Weights of a small transformer language model.
Size: width 384, 3 heads of 128 (1 for keys and values), vocabulary 4018, 33.1M parameters.
Architecture: LayerNorm before each block, rotary positions, biases, untied embeddings.
Each number is 50 + 15 x the weight over its row's rms, rounded and kept within 0 to 99. Layers, rows and columns count from 0. The size before them is the row's rms in percent of the matrix's.

# layer 14 MLP down (transposed), 1536x384, rms 0.0459, rows 479-533, columns 256-319
110:55 74 48 53 40 54 69 68 13 66 48 64 54 58 34 55 79 51 50 53 49 55 36 51 77 56 43 36 43 45 44 37 41 67 51 42 33 57 56 44 65 38 40 62 57 48 31 62 28 67 74 52 62 41 43 39 82 47 60 24 43 65 53 60
092:57 36 49 44 31 57 67 43 55 46 64 31 64 49 25 64 61 44 49 18 49 56 73 54 72 63 62 51 41 21 43 42 65 61 62 44 77 44 80 34 68 71 83 53 48 33 42 57 53 53 36 41 57 72 53 43 53 17 56 43 52 72 39 50
110:76 64 49 54 55 45 44 44 49 66 37 73 45 68 32 52 31 32 44 25 65 27 51 55 28 67 42 33 50 37 34 52 66 62 40 23 48 46 55 53 52 75 45 57 55 65 70 22 56 20 61 68 31 45 75 46 58 57 61 14 54 50 40 47
093:56 63 52 53 56 25 58 48 45 56 57 38 55 67 34 57 71 32 42 40 56 42 70 32 48 67 55 62 32 39 34 62 60 43 32 19 62 36 63 68 68 52 66 45 32 62 64 69 42 49 56 51 99 45 36 35 32 33 37 39 68 62 45 41
101:97 64 29 43 72 51 53 62 35 41 70 15 42 53 46 63 68 58 64 47 39 57 81 80 44 46 49 43 60 63 47 57 59 57 32 65 74 27 43 56 50 69 66 65 59 63 71 77 49 34 36 99 64 30 53 85 52 40 65 53 41 56 62 38
105:41 28 45 36 68 54 56 37 24 38 61 57 40 71 57 46 47 43 51 27 42 58 65 56 51 22 57 41 54 51 58 67 62 60 36 51 30 42 57 50 58 24 49 58 23 37 26 69 24 41 57 73 27 61 48 49 55 09 58 98 42 34 57 36
100:38 35 45 62 37 61 38 69 63 51 76 37 40 77 55 37 68 56 57 56 53 51 57 56 50 50 32 43 56 57 49 70 33 76 45 51 47 25 35 42 56 64 40 41 47 42 57 70 26 43 57 75 57 62 63 56 17 38 62 75 53 60 53 46
114:32 49 25 66 58 44 37 34 43 52 39 50 10 49 32 82 54 28 59 46 41 61 65 40 50 40 10 61 48 44 48 32 45 36 38 47 32 49 71 49 41 24 35 54 38 53 48 51 23 35 32 42 53 44 59 80 21 51 55 48 28 27 31 67
098:34 38 37 42 30 28 39 72 67 64 60 43 59 51 64 60 53 52 42 61 23 57 41 44 33 35 23 28 79 81 51 43 67 55 53 58 42 34 35 50 35 47 52 66 47 31 27 46 60 56 33 71 51 34 52 52 40 60 48 48 31 58 87 59
107:26 50 65 33 26 57 51 36 46 44 49 74 76 50 45 53 25 44 46 31 56 30 58 62 51 42 36 45 66 48 82 36 58 63 56 35 47 50 39 26 10 42 39 55 57 41 54 43 13 59 57 34 49 44 26 30 41 38 31 32 58 87 59 71
103:48 66 69 43 64 56 11 61 68 65 69 49 73 44 39 54 66 57 61 70 48 58 54 72 53 64 67 44 38 35 47 59 61 65 42 68 40 60 61 42 41 74 74 33 63 54 30 47 29 67 25 37 61 33 60 41 57 51 71 44 37 26 71 60
091:36 62 42 66 50 39 66 81 71 51 49 37 19 63 33 25 39 63 51 59 75 47 55 38 60 92 47 25 55 45 77 66 54 55 51 66 78 63 31 22 41 41 60 33 59 54 73 41 51 44 33 57 30 54 61 76 69 55 60 74 47 74 44 48
106:73 42 48 63 80 44 34 61 63 64 18 65 38 43 63 59 56 42 40 52 46 54 28 49 56 44 43 59 61 24 49 15 56 37 88 29 45 57 48 47 45 52 29 35 62 46 59 32 16 75 39 30 34 40 28 52 47 52 54 58 62 41 60 65
100:21 60 61 54 46 67 51 32 60 53 45 66 46 61 63 59 38 25 23 54 44 61 52 49 55 51 41 51 25 40 52 35 44 48 83 76 47 68 27 59 36 29 42 80 75 62 34 45 50 52 50 72 65 72 58 27 41 51 41 63 57 32 37 47
099:54 40 29 02 82 64 64 17 41 42 38 33 37 61 63 41 53 73 24 35 42 58 22 34 32 54 63 49 38 73 54 52 78 50 78 47 60 38 62 64 40 62 60 45 58 34 48 68 39 45 17 74 48 35 67 57 30 46 78 55 45 55 55 46
101:31 64 53 39 59 45 53 45 18 67 73 44 36 35 23 44 47 53 63 56 38 45 15 62 53 76 59 47 60 49 09 18 56 29 37 63 40 69 39 70 45 34 34 58 60 41 50 49 38 57 56 77 47 54 30 18 58 40 16 45 40 49 64 16
102:58 52 51 48 67 53 59 63 40 40 61 82 81 53 52 42 67 62 39 27 55 55 49 71 36 47 44 83 61 39 30 40 62 64 72 55 49 42 58 55 39 48 25 50 62 17 41 50 75 32 54 51 53 84 78 44 58 53 34 32 54 28 64 28
102:68 36 31 61 32 44 74 50 55 57 40 45 59 27 33 28 58 48 64 42 66 46 69 55 55 54 59 66 80 68 40 76 60 51 68 50 57 60 37 43 45 27 43 53 38 18 40 56 44 37 64 48 32 40 22 76 42 53 20 44 61 41 45 68
105:61 63 46 71 28 65 36 43 32 49 50 59 47 56 33 31 46 61 52 47 46 34 32 62 36 53 79 79 62 51 31 48 60 60 66 38 77 63 43 57 25 69 71 84 55 30 49 46 34 09 53 51 38 50 48 52 46 62 52 72 57 25 84 53
107:72 28 61 60 33 60 49 46 57 31 84 50 63 43 62 27 58 52 26 27 52 31 74 36 23 59 33 36 60 52 72 47 57 45 25 58 36 18 42 30 59 38 68 32 58 36 65 63 69 40 44 31 54 56 29 52 44 60 53 62 44 35 28 62
100:48 61 58 64 69 65 53 63 42 27 37 29 54 73 43 56 40 23 31 58 45 76 63 53 49 65 71 64 52 38 60 53 41 48 53 38 36 56 09 54 42 58 64 12 36 50 34 38 59 44 39 48 78 71 34 28 23 63 52 73 40 46 38 56
098:67 39 66 60 33 43 40 71 51 60 37 51 73 49 33 52 72 62 53 54 29 66 33 54 48 73 32 48 43 56 45 45 54 39 72 33 70 36 60 39 41 61 36 59 29 49 54 53 57 24 43 40 51 74 56 61 71 64 50 64 53 58 53 50
101:52 35 56 44 68 45 38 29 55 37 50 55 66 51 33 59 51 65 46 62 71 41 55 60 80 27 33 40 59 52 43 48 55 56 58 43 62 33 56 45 47 47 41 75 27 71 47 37 49 32 52 75 48 67 76 74 66 57 44 44 42 81 57 41
115:57 48 40 47 42 80 62 58 55 28 50 34 75 35 52 64 67 84 53 88 47 57 36 46 42 27 73 70 37 44 55 73 46 33 16 65 46 31 41 47 39 48 78 69 28 42 44 31 63 47 59 55 20 65 39 68 50 35 62 40 74 36 49 52
092:46 43 56 54 42 48 58 57 44 44 38 40 50 57 56 48 38 46 47 26 37 52 64 44 44 33 74 61 46 24 82 28 41 34 53 61 30 52 53 60 15 26 54 52 82 38 45 55 53 45 35 60 65 41 61 77 61 67 82 37 24 39 57 97
094:58 73 82 36 59 67 57 26 42 41 58 60 41 64 48 52 72 48 44 62 77 40 54 38 56 35 65 62 26 47 66 55 48 57 69 52 78 67 48 22 73 48 69 57 43 58 46 20 37 57 36 37 38 47 51 65 44 17 50 52 63 63 29 81
092:56 59 47 55 38 31 52 34 40 34 47 54 52 42 48 46 29 37 51 47 27 15 59 33 36 29 56 43 58 37 78 18 39 39 67 38 29 64 64 27 53 59 50 60 44 33 47 64 79 68 56 49 68 40 66 47 48 23 62 57 42 74 62 79
110:46 29 58 61 36 34 40 51 53 64 55 56 67 43 52 37 00 60 36 47 43 64 42 52 35 80 51 58 47 44 62 42 21 56 45 57 86 49 71 60 23 47 43 42 55 62 37 46 41 70 45 56 83 53 66 47 72 59 48 71 55 63 62 62
097:57 54 70 39 72 42 35 28 20 38 36 63 33 52 63 49 41 65 52 41 37 23 59 41 40 50 72 74 66 34 50 46 26 61 83 42 39 15 57 45 52 38 52 37 75 36 47 44 48 52 76 41 31 38 58 68 50 41 45 73 40 46 51 60
105:42 20 50 34 52 66 40 43 37 61 45 51 29 73 27 54 47 52 54 47 49 61 48 40 48 61 48 70 86 76 61 38 43 37 56 42 35 70 39 39 16 44 75 71 76 41 70 65 64 45 72 53 23 64 43 34 69 57 21 64 54 60 48 45
110:70 55 40 63 52 49 26 41 49 94 55 27 55 68 35 34 59 51 56 80 47 56 52 39 62 32 53 44 18 55 97 47 41 48 45 68 21 59 67 53 58 58 46 55 78 48 50 60 43 43 63 41 54 34 59 55 58 31 31 22 46 36 58 99
095:54 34 36 68 38 49 46 32 52 45 58 32 51 80 22 53 52 54 35 42 53 69 57 46 65 45 39 63 42 51 71 42 59 53 23 68 69 46 60 17 36 43 70 29 56 49 31 48 39 62 63 64 71 45 43 40 65 63 53 59 32 68 39 88
100:49 74 65 34 40 60 39 27 24 73 50 42 42 61 53 50 56 79 47 44 39 56 59 42 49 95 51 57 35 60 62 52 75 24 42 60 44 51 67 52 23 44 41 31 62 40 47 92 86 64 70 55 41 69 31 50 64 43 41 54 45 50 49 61
107:40 33 40 51 59 54 61 22 39 62 39 46 62 47 19 41 49 55 43 56 58 44 46 63 36 28 18 53 71 56 52 86 93 69 52 74 61 71 37 30 37 52 61 64 57 71 48 37 34 56 34 02 46 37 44 50 51 20 61 49 31 48 36 70
086:36 40 19 68 39 51 54 37 39 20 47 43 51 53 56 70 66 58 53 68 52 19 26 36 56 43 78 29 49 59 33 36 68 61 47 30 75 82 60 55 63 46 72 44 84 59 71 40 49 45 42 44 50 66 42 58 31 33 63 46 42 40 37 33
103:47 75 46 25 53 37 83 37 67 63 60 35 53 13 44 49 31 37 44 50 52 34 46 24 49 24 58 57 71 35 73 58 42 59 51 56 64 37 58 46 65 35 65 37 47 46 62 50 45 52 34 29 25 72 49 61 61 76 37 52 24 31 33 71
116:40 27 32 52 42 48 69 31 54 38 77 60 55 51 31 37 74 65 51 22 49 42 35 26 44 28 33 55 53 39 54 69 52 70 53 66 52 63 64 34 36 45 80 30 46 34 56 33 56 70 65 56 32 46 47 61 44 60 65 50 38 43 62 45
089:58 44 49 37 59 60 39 46 56 53 65 53 32 58 69 69 73 70 61 52 66 60 37 47 35 50 53 26 44 35 82 62 62 55 42 64 58 46 63 57 35 45 78 27 48 49 54 86 56 49 67 62 62 38 26 36 30 45 46 61 61 63 48 77
099:58 72 59 43 46 39 76 61 56 50 78 31 47 32 66 56 42 62 66 61 58 59 41 64 58 65 51 37 65 59 49 41 24 37 51 85 54 73 75 57 78 50 52 47 65 23 62 21 26 12 55 53 39 68 64 49 28 60 34 39 42 28 67 39
100:57 16 43 68 51 66 63 36 59 59 62 56 42 56 25 66 58 29 33 53 58 50 49 44 38 58 78 70 43 70 57 58 56 53 79 51 58 44 67 31 32 76 49 58 53 45 76 55 22 51 68 34 50 67 59 54 34 21 51 45 37 55 37 72
101:65 58 55 63 62 26 38 54 56 45 38 47 88 49 72 54 18 48 35 40 41 59 47 60 35 38 11 34 75 42 54 51 58 63 48 46 26 56 21 38 51 53 80 60 70 67 64 61 43 11 28 38 55 52 28 61 46 39 42 18 60 40 80 42
090:29 63 43 69 46 38 41 81 70 63 63 73 68 39 58 43 65 53 52 24 47 55 42 41 60 55 53 21 69 38 26 34 58 41 46 51 78 21 41 39 60 51 40 40 84 61 69 28 45 60 61 63 56 57 55 38 37 43 33 53 52 75 45 22
088:36 51 43 49 37 42 57 49 67 32 58 46 16 27 60 46 61 46 56 45 42 69 52 57 58 73 46 72 34 47 89 63 54 42 50 41 53 65 53 71 56 67 53 29 58 54 61 46 53 53 72 71 75 52 25 24 53 32 57 44 49 46 45 77
102:14 58 50 61 50 54 33 50 51 34 72 70 47 51 48 41 40 61 48 60 69 54 54 67 87 39 68 52 52 48 50 69 43 53 37 34 56 49 50 54 24 44 74 33 37 42 75 49 36 64 61 28 46 52 43 18 31 56 58 56 42 71 33 53
102:34 62 04 81 56 43 58 41 65 30 30 65 51 46 53 58 48 03 55 30 45 58 51 44 63 33 38 34 61 69 35 30 50 70 65 31 54 35 43 51 48 47 49 43 51 53 63 79 62 62 54 51 61 44 88 50 47 61 45 37 54 55 64 43
094:58 66 27 40 85 55 67 69 71 39 61 51 33 81 42 26 22 44 52 27 45 46 58 42 46 41 53 77 63 50 40 21 38 41 43 59 48 44 44 58 34 69 68 43 14 16 62 38 61 58 33 59 49 36 75 94 42 57 72 44 54 47 58 36
098:72 55 39 40 59 38 51 20 62 70 59 44 47 48 50 65 51 41 49 67 40 50 35 41 58 34 52 38 29 51 71 49 71 31 57 47 72 55 54 57 59 31 47 60 71 75 40 59 51 47 34 38 43 39 34 64 65 78 80 52 22 77 37 72
107:68 63 54 56 58 54 53 63 38 56 51 53 17 49 66 37 61 53 28 58 63 63 59 39 30 45 61 45 30 29 70 57 62 61 59 43 33 53 38 32 66 58 66 43 41 37 55 30 53 51 39 34 22 39 52 91 76 43 77 45 45 48 46 79
106:39 58 58 32 40 54 59 21 86 39 66 58 31 32 41 51 43 42 56 54 27 68 44 03 52 35 41 72 49 31 48 47 48 30 71 41 37 71 25 52 27 61 56 54 48 29 57 64 78 16 56 30 76 20 61 55 13 68 59 47 45 66 42 48
093:64 28 55 20 33 55 60 48 64 50 24 47 46 40 57 54 70 37 56 47 35 61 57 62 60 55 70 54 58 47 54 60 62 15 72 24 75 34 58 50 42 56 42 57 23 37 64 50 44 48 57 60 70 34 45 70 49 61 45 42 80 67 32 50
102:49 36 55 67 47 34 33 47 60 55 51 58 54 58 47 67 56 42 56 58 53 35 33 50 36 64 48 35 44 75 56 62 49 48 52 57 58 41 59 53 71 72 50 37 46 21 43 66 47 30 24 50 37 37 55 50 41 53 66 38 56 64 19 52
104:48 23 41 39 43 53 52 47 61 29 76 29 54 45 72 41 52 65 33 45 53 64 55 38 32 38 82 40 83 57 74 49 88 37 39 73 32 32 23 55 84 58 66 48 34 86 28 64 55 90 42 51 25 63 46 69 64 58 38 55 65 71 70 52
093:58 38 38 45 43 63 60 60 67 38 59 40 41 79 36 49 46 16 53 35 43 34 45 42 34 40 70 85 46 57 36 62 65 54 24 84 32 55 65 65 35 54 54 60 43 49 47 71 56 51 43 82 85 67 35 50 56 43 41 58 25 84 53 31
100:71 42 58 75 36 36 47 12 39 72 54 69 57 66 41 30 64 43 57 48 42 58 45 47 56 75 24 61 47 26 38 29 57 57 55 24 32 52 56 66 55 38 43 79 59 46 43 40 43 93 31 42 49 49 36 40 54 29 59 72 51 56 50 36
098:52 53 47 59 54 41 40 51 37 35 39 68 58 49 27 94 52 56 37 39 36 37 51 40 25 66 34 44 55 57 43 36 69 74 54 86 19 43 59 68 99 54 64 42 49 27 80 44 45 46 47 65 74 67 65 19 46 72 49 57 47 53 55 28
# layer 14 MLP up, 1536x384, rms 0.0514, rows 480-533, columns 256-319
099:30 49 50 58 48 66 45 73 36 35 37 49 38 36 70 32 46 74 49 50 45 40 73 49 30 37 58 64 60 78 34 52 45 77 30 56 32 56 53 44 59 68 49 29 39 39 13 46 29 33 67 74 24 67 67 32 36 85 27 47 55 22 62 55
107:31 45 70 64 60 43 57 42 63 25 60 64 32 40 62 56 45 46 79 57 54 45 38 49 77 44 59 21 30 25 65 79 38 38 38 42 60 41 59 50 64 49 45 30 50 61 34 53 55 57 68 23 20 46 72 52 80 53 55 28 42 47 47 74
093:42 59 52 40 49 55 47 51 51 42 78 46 52 49 74 57 33 59 48 44 65 38 34 39 47 42 46 23 76 41 59 39 28 25 50 43 61 57 14 34 43 54 50 42 49 43 72 40 60 53 27 41 26 46 45 28 76 87 38 57 37 47 45 57
098:46 31 74 76 52 42 36 48 49 46 82 66 56 44 52 57 32 52 68 55 54 32 34 47 45 80 44 32 41 33 52 46 33 61 29 60 53 43 42 75 32 55 57 25 44 45 44 26 37 42 45 42 43 69 79 67 55 55 47 43 78 41 43 55
102:36 39 54 57 37 44 72 50 38 31 86 46 53 61 87 34 41 69 62 88 48 45 67 39 32 66 78 62 63 65 64 61 58 33 29 65 62 35 83 36 70 72 47 51 42 72 35 35 47 87 64 72 58 37 42 27 76 58 32 52 52 62 33 46
099:69 45 46 68 54 53 60 83 55 20 29 24 47 52 52 23 32 81 55 48 46 69 54 76 58 59 71 28 39 60 61 64 45 30 39 54 49 50 49 29 83 45 49 32 66 45 39 39 54 36 76 60 29 36 48 54 62 82 30 48 58 67 23 66
109:65 86 50 71 67 40 67 58 47 41 58 57 31 57 62 75 42 61 69 65 31 50 51 58 37 51 56 45 42 59 63 68 19 49 47 38 61 32 49 42 56 45 35 54 53 84 34 45 36 40 43 71 26 38 40 44 53 40 29 40 67 47 38 74
097:66 57 42 50 51 86 60 58 66 50 50 31 45 52 66 67 42 53 34 39 62 61 40 55 72 28 71 44 41 34 51 48 44 64 88 62 64 49 72 60 48 43 57 32 29 67 51 49 29 39 50 50 49 52 42 62 47 53 35 41 54 41 71 55
097:58 41 60 54 48 60 19 28 80 47 10 42 54 62 62 42 33 38 52 60 52 56 58 33 58 53 41 57 31 56 78 28 59 54 45 57 46 40 28 19 52 35 55 67 49 57 60 31 60 49 38 26 28 29 61 45 48 70 44 46 38 47 29 71
103:57 95 86 35 46 61 32 52 54 41 35 26 65 65 36 34 44 75 66 66 26 51 71 45 46 39 49 46 48 43 47 50 45 68 45 41 53 38 58 22 54 52 44 38 50 67 51 48 42 76 42 39 43 48 84 51 24 47 50 48 72 74 46 51
094:46 61 73 49 31 54 55 66 44 38 66 45 67 27 43 21 23 52 59 92 54 43 65 69 48 53 47 60 66 62 57 28 32 59 26 42 37 37 32 38 42 40 56 42 34 55 67 59 36 60 54 31 35 69 28 51 61 43 51 49 65 61 35 46
101:54 56 39 65 36 73 40 42 35 51 36 37 57 11 61 48 08 41 27 73 38 68 68 61 45 56 51 42 50 12 66 83 68 51 37 49 69 63 72 47 47 53 40 26 42 39 50 26 30 48 39 54 42 70 74 52 66 39 48 38 86 29 54 62
106:52 39 78 62 40 64 14 73 55 49 56 35 39 52 59 51 62 46 50 59 48 54 65 37 62 46 64 35 42 30 73 46 27 19 49 62 19 56 35 41 58 37 61 41 68 78 27 37 54 47 54 62 45 63 49 66 53 54 55 29 72 51 57 78
102:51 57 50 30 37 67 51 50 51 62 52 43 51 70 50 34 31 57 44 35 32 47 79 73 46 42 56 43 61 56 48 53 43 45 50 48 61 74 21 52 41 71 35 37 51 58 50 36 47 56 56 95 46 67 48 37 48 63 21 44 54 69 51 41
105:44 38 45 52 48 44 48 40 81 37 62 43 41 50 35 58 40 63 70 61 44 64 55 48 46 43 50 48 47 63 52 53 48 43 56 75 53 27 61 64 41 48 31 41 45 36 40 42 38 54 63 31 25 35 64 61 89 79 49 39 41 21 51 58
102:13 34 64 61 45 27 46 65 48 29 37 59 56 56 46 37 39 26 17 47 64 34 63 56 49 43 36 49 70 84 44 62 39 49 20 42 50 27 35 33 53 53 52 24 44 72 77 41 37 68 70 18 43 49 20 57 65 65 53 24 46 49 43 50
105:64 71 47 58 03 52 66 39 47 44 54 32 56 25 61 66 28 63 45 65 69 32 63 64 46 45 50 60 48 37 66 59 39 58 31 25 38 60 27 39 41 26 26 45 78 34 39 71 52 58 48 44 54 57 34 47 36 88 48 28 46 14 32 54
107:47 37 56 56 43 66 43 51 64 30 50 52 51 42 57 04 53 59 41 61 58 56 81 38 64 52 70 55 58 61 56 45 35 31 52 58 47 37 52 57 62 36 33 33 28 58 42 57 64 31 44 34 67 83 57 27 54 55 46 67 77 69 65 56
098:46 75 59 55 45 61 59 67 53 48 61 31 24 65 66 38 62 60 60 63 76 43 48 77 62 70 63 52 29 54 59 49 50 58 81 53 67 52 39 52 58 50 68 51 46 72 46 30 32 53 62 47 54 56 56 52 47 35 38 42 72 40 30 72
101:51 71 66 39 51 47 37 21 79 47 79 45 50 67 66 28 53 37 59 67 36 16 51 63 65 31 46 39 42 45 55 54 41 79 43 28 45 66 59 61 27 59 68 28 50 51 56 48 07 38 37 28 40 38 32 80 81 21 30 24 34 40 63 57
103:57 48 34 23 42 54 24 48 48 47 42 66 67 61 45 49 25 20 53 39 53 48 41 43 72 65 50 60 72 43 49 34 51 72 57 41 03 12 50 38 41 56 47 66 47 56 46 27 77 53 56 41 54 81 66 65 45 28 43 51 47 29 44 50
098:38 33 66 46 37 51 18 48 47 28 29 29 53 24 43 22 58 54 73 58 56 41 71 54 45 67 60 42 64 61 50 50 38 57 22 54 49 64 55 57 51 53 40 39 28 57 56 48 44 61 45 56 29 44 43 54 29 56 58 18 32 35 65 71
106:37 68 66 58 31 62 69 49 51 39 55 62 41 29 59 66 56 59 38 56 56 56 72 36 53 67 58 44 44 47 68 53 49 41 39 54 43 60 76 58 40 49 49 41 91 53 57 52 62 71 43 42 30 33 28 41 49 29 75 57 26 39 37 74
093:67 86 48 52 56 47 18 54 53 50 61 30 79 35 54 46 47 08 45 61 79 60 42 55 83 36 37 62 75 52 77 50 61 58 58 35 38 56 52 49 55 37 34 29 34 74 53 25 57 39 31 58 53 46 50 58 36 66 32 59 36 37 52 50
092:61 38 56 65 27 53 34 47 61 54 57 65 74 46 47 35 29 62 46 43 56 44 74 24 29 65 47 63 66 15 58 54 53 28 44 55 18 39 62 44 19 80 60 44 90 47 54 51 60 34 60 29 29 73 52 44 49 47 55 21 62 55 66 42
091:80 34 40 72 30 59 30 44 84 66 71 37 79 40 43 61 62 32 68 53 64 43 47 60 46 54 49 39 35 35 47 65 51 41 50 62 44 66 44 62 59 39 55 61 31 53 52 43 57 45 72 45 67 64 73 42 47 46 49 22 50 46 30 39
107:72 64 58 34 36 50 24 58 85 52 18 23 69 28 65 59 63 46 31 67 44 60 55 45 49 07 50 37 40 38 51 47 59 60 35 55 35 42 63 28 56 37 54 03 72 78 39 48 63 68 36 42 51 64 85 48 47 61 51 61 73 53 58 52
097:53 48 60 72 29 38 36 44 57 45 60 32 69 39 59 43 42 61 43 65 58 70 43 55 34 38 46 44 55 73 75 62 43 35 37 46 47 95 84 44 40 36 25 58 46 30 37 53 38 28 65 32 22 54 55 62 57 55 35 43 48 27 37 57
101:47 52 65 59 50 53 54 55 72 65 72 41 73 36 47 46 31 53 61 65 48 64 47 60 58 43 48 20 31 63 60 61 44 53 62 26 23 38 55 45 42 53 47 34 46 48 55 55 52 57 54 70 34 51 70 56 61 73 52 25 26 78 58 75
101:65 51 61 46 66 53 69 68 64 43 69 13 38 22 51 59 56 54 39 72 56 80 42 60 77 55 53 52 62 26 74 93 40 57 50 49 44 53 44 50 55 50 20 36 15 50 31 63 41 17 28 60 43 69 81 65 66 52 58 43 40 52 33 74
095:71 66 35 31 63 34 37 59 99 19 28 66 58 45 53 56 34 41 43 58 44 47 59 84 38 44 49 39 59 69 77 70 65 63 60 52 57 57 50 66 65 34 36 39 44 70 19 38 35 34 46 51 43 53 65 50 40 62 21 48 47 53 32 76
100:49 76 49 57 36 51 71 57 69 38 55 47 31 48 52 44 49 41 51 54 46 69 62 31 77 40 60 52 71 60 60 54 66 46 70 67 50 35 52 35 48 44 76 16 46 74 45 34 46 42 47 43 39 83 38 50 44 90 38 35 39 28 52 65
102:94 69 71 66 44 57 42 73 43 50 71 06 36 21 62 48 63 65 41 68 69 60 46 44 41 05 67 29 60 63 65 51 45 31 48 58 28 33 65 45 48 59 29 35 54 57 44 54 40 65 43 63 32 34 52 83 50 31 33 38 51 63 48 68
091:27 20 64 43 56 60 31 44 47 37 59 47 39 35 34 40 32 56 52 56 66 31 68 88 57 24 34 48 43 59 61 59 61 87 43 57 29 38 54 56 70 39 50 60 37 61 37 30 32 22 44 55 31 69 93 49 85 46 38 36 27 58 74 60
096:54 59 34 60 38 43 57 45 63 42 71 55 62 44 69 25 47 30 65 64 65 39 37 60 32 41 50 63 64 82 63 42 50 49 52 66 57 50 33 39 49 75 56 60 33 46 59 39 56 63 48 16 10 57 48 33 64 55 48 39 53 39 90 60
108:38 42 56 63 73 60 60 54 33 49 71 48 53 46 43 47 57 64 39 63 42 66 53 55 75 51 43 46 40 49 40 61 68 64 44 56 74 49 45 51 80 51 24 22 07 39 57 42 44 34 58 47 45 36 47 49 54 34 91 32 39 61 51 62
092:29 68 26 38 48 43 52 59 40 24 29 65 53 57 62 36 37 62 49 77 58 56 58 49 66 51 50 64 76 46 46 56 29 60 45 45 42 38 65 57 55 25 43 40 46 75 59 30 41 44 58 20 30 50 48 53 84 57 56 49 43 56 53 19
105:60 35 46 60 33 45 62 30 52 29 25 49 39 33 58 50 59 66 29 38 46 49 36 44 45 44 78 47 81 48 63 78 48 35 53 54 59 51 63 39 40 56 36 34 61 58 73 37 41 65 68 54 51 36 34 45 43 26 44 61 42 50 51 67
098:43 64 66 99 46 21 57 55 29 43 39 58 56 43 44 35 43 43 32 60 56 44 61 70 40 25 23 36 68 25 42 46 63 45 43 29 44 28 37 42 60 57 38 07 55 68 56 72 33 61 34 82 50 52 55 52 54 49 34 54 44 67 43 68
105:47 51 49 51 46 53 40 61 56 40 64 27 60 46 50 33 55 63 47 99 68 49 54 72 75 46 44 62 44 61 73 53 56 47 48 52 66 51 43 42 49 62 56 44 78 76 37 60 32 29 53 58 33 18 54 60 34 52 48 37 25 26 59 49
096:53 45 82 27 35 50 56 56 47 25 51 56 58 61 53 37 34 54 63 69 58 67 42 50 46 45 46 58 42 69 68 36 53 67 64 65 21 56 56 55 34 58 46 36 46 36 48 60 44 80 93 62 22 42 29 32 22 44 31 73 59 48 52 57
086:45 58 58 66 40 51 43 54 59 34 51 25 53 54 44 38 38 40 76 85 52 46 43 49 65 60 40 50 36 52 55 58 78 56 26 42 44 29 48 37 52 20 51 38 22 55 67 58 35 41 46 58 58 57 35 47 29 53 45 36 58 67 81 55
097:85 51 35 44 49 68 45 42 57 49 43 26 70 32 72 70 48 42 58 50 37 36 55 49 58 38 48 64 69 51 62 34 52 63 53 45 40 42 35 32 70 39 31 46 49 56 20 33 49 39 61 71 40 58 54 50 30 45 05 40 65 62 68 74
101:63 54 46 59 56 70 57 60 58 25 36 60 65 66 46 36 49 42 64 79 75 67 40 70 50 44 71 75 63 51 71 40 21 51 41 36 16 45 48 53 37 56 33 39 10 62 57 43 41 60 50 62 47 66 81 44 59 56 61 69 56 74 55 66
096:39 60 95 53 29 45 46 68 34 33 47 52 61 50 25 50 26 71 43 42 75 63 41 48 44 50 49 49 37 43 44 83 40 73 45 35 35 23 31 47 38 46 49 25 67 51 46 82 09 51 55 36 44 58 32 25 73 52 42 29 42 49 43 48
101:55 64 66 60 25 70 36 70 14 47 53 64 27 56 51 49 49 59 58 53 35 36 49 93 80 30 32 02 70 51 70 53 65 49 32 36 50 56 35 34 56 70 46 44 41 36 56 56 37 61 59 69 70 71 47 22 47 49 37 00 77 66 31 66
098:55 50 58 87 69 51 68 62 31 54 54 55 52 45 35 15 24 24 78 47 51 42 68 72 44 38 30 34 51 60 32 70 74 55 32 56 32 50 22 44 64 45 54 31 55 54 59 53 48 54 99 45 42 24 66 49 61 57 41 43 62 41 51 51
107:37 74 53 20 52 52 58 34 63 37 67 47 48 52 76 19 52 55 70 41 47 57 70 32 43 43 59 51 48 52 64 81 37 31 33 37 21 51 63 27 54 36 46 34 41 60 50 49 66 74 46 53 29 19 75 69 54 38 58 27 68 54 60 71
095:55 49 42 38 33 53 26 45 33 30 77 41 66 62 45 55 52 78 48 60 81 32 41 39 33 33 56 57 64 72 60 55 74 83 44 46 49 75 46 45 49 44 55 13 44 56 77 48 42 27 84 61 49 41 24 44 64 61 44 58 37 55 51 49
103:48 69 69 74 47 74 48 83 63 55 44 34 33 54 58 45 43 68 61 62 56 69 55 50 45 55 63 64 50 71 50 13 57 49 65 48 50 34 63 56 56 57 54 23 69 62 41 48 39 53 71 55 52 40 41 50 57 79 45 57 49 55 16 49
101:86 65 26 51 47 74 51 45 58 57 68 28 73 15 49 68 47 36 63 54 64 71 35 68 94 45 47 33 59 42 42 33 43 85 49 53 28 68 70 39 73 44 51 36 39 56 52 63 48 50 49 42 59 69 68 67 71 60 41 34 29 31 56 56
103:57 62 36 67 48 68 46 40 61 36 66 63 51 42 77 32 50 42 58 37 55 55 43 48 71 54 37 58 79 48 54 56 54 37 50 50 47 37 42 55 33 37 40 46 90 64 53 22 34 46 65 54 45 77 29 27 38 47 52 47 45 60 47 45
102:49 60 85 44 52 65 43 66 51 40 51 59 62 32 39 75 45 51 82 46 50 29 71 67 47 53 52 53 28 38 57 77 28 60 35 42 28 38 30 46 35 45 52 49 25 61 36 43 38 38 63 38 21 65 50 45 64 88 58 34 26 53 38 60
097:31 42 37 46 45 47 40 34 68 43 48 47 69 30 44 23 46 62 50 52 52 39 55 33 55 49 48 59 35 39 56 72 30 55 23 27 41 28 58 38 30 50 43 71 67 62 48 38 15 55 40 35 39 60 20 96 55 52 60 56 26 54 48 58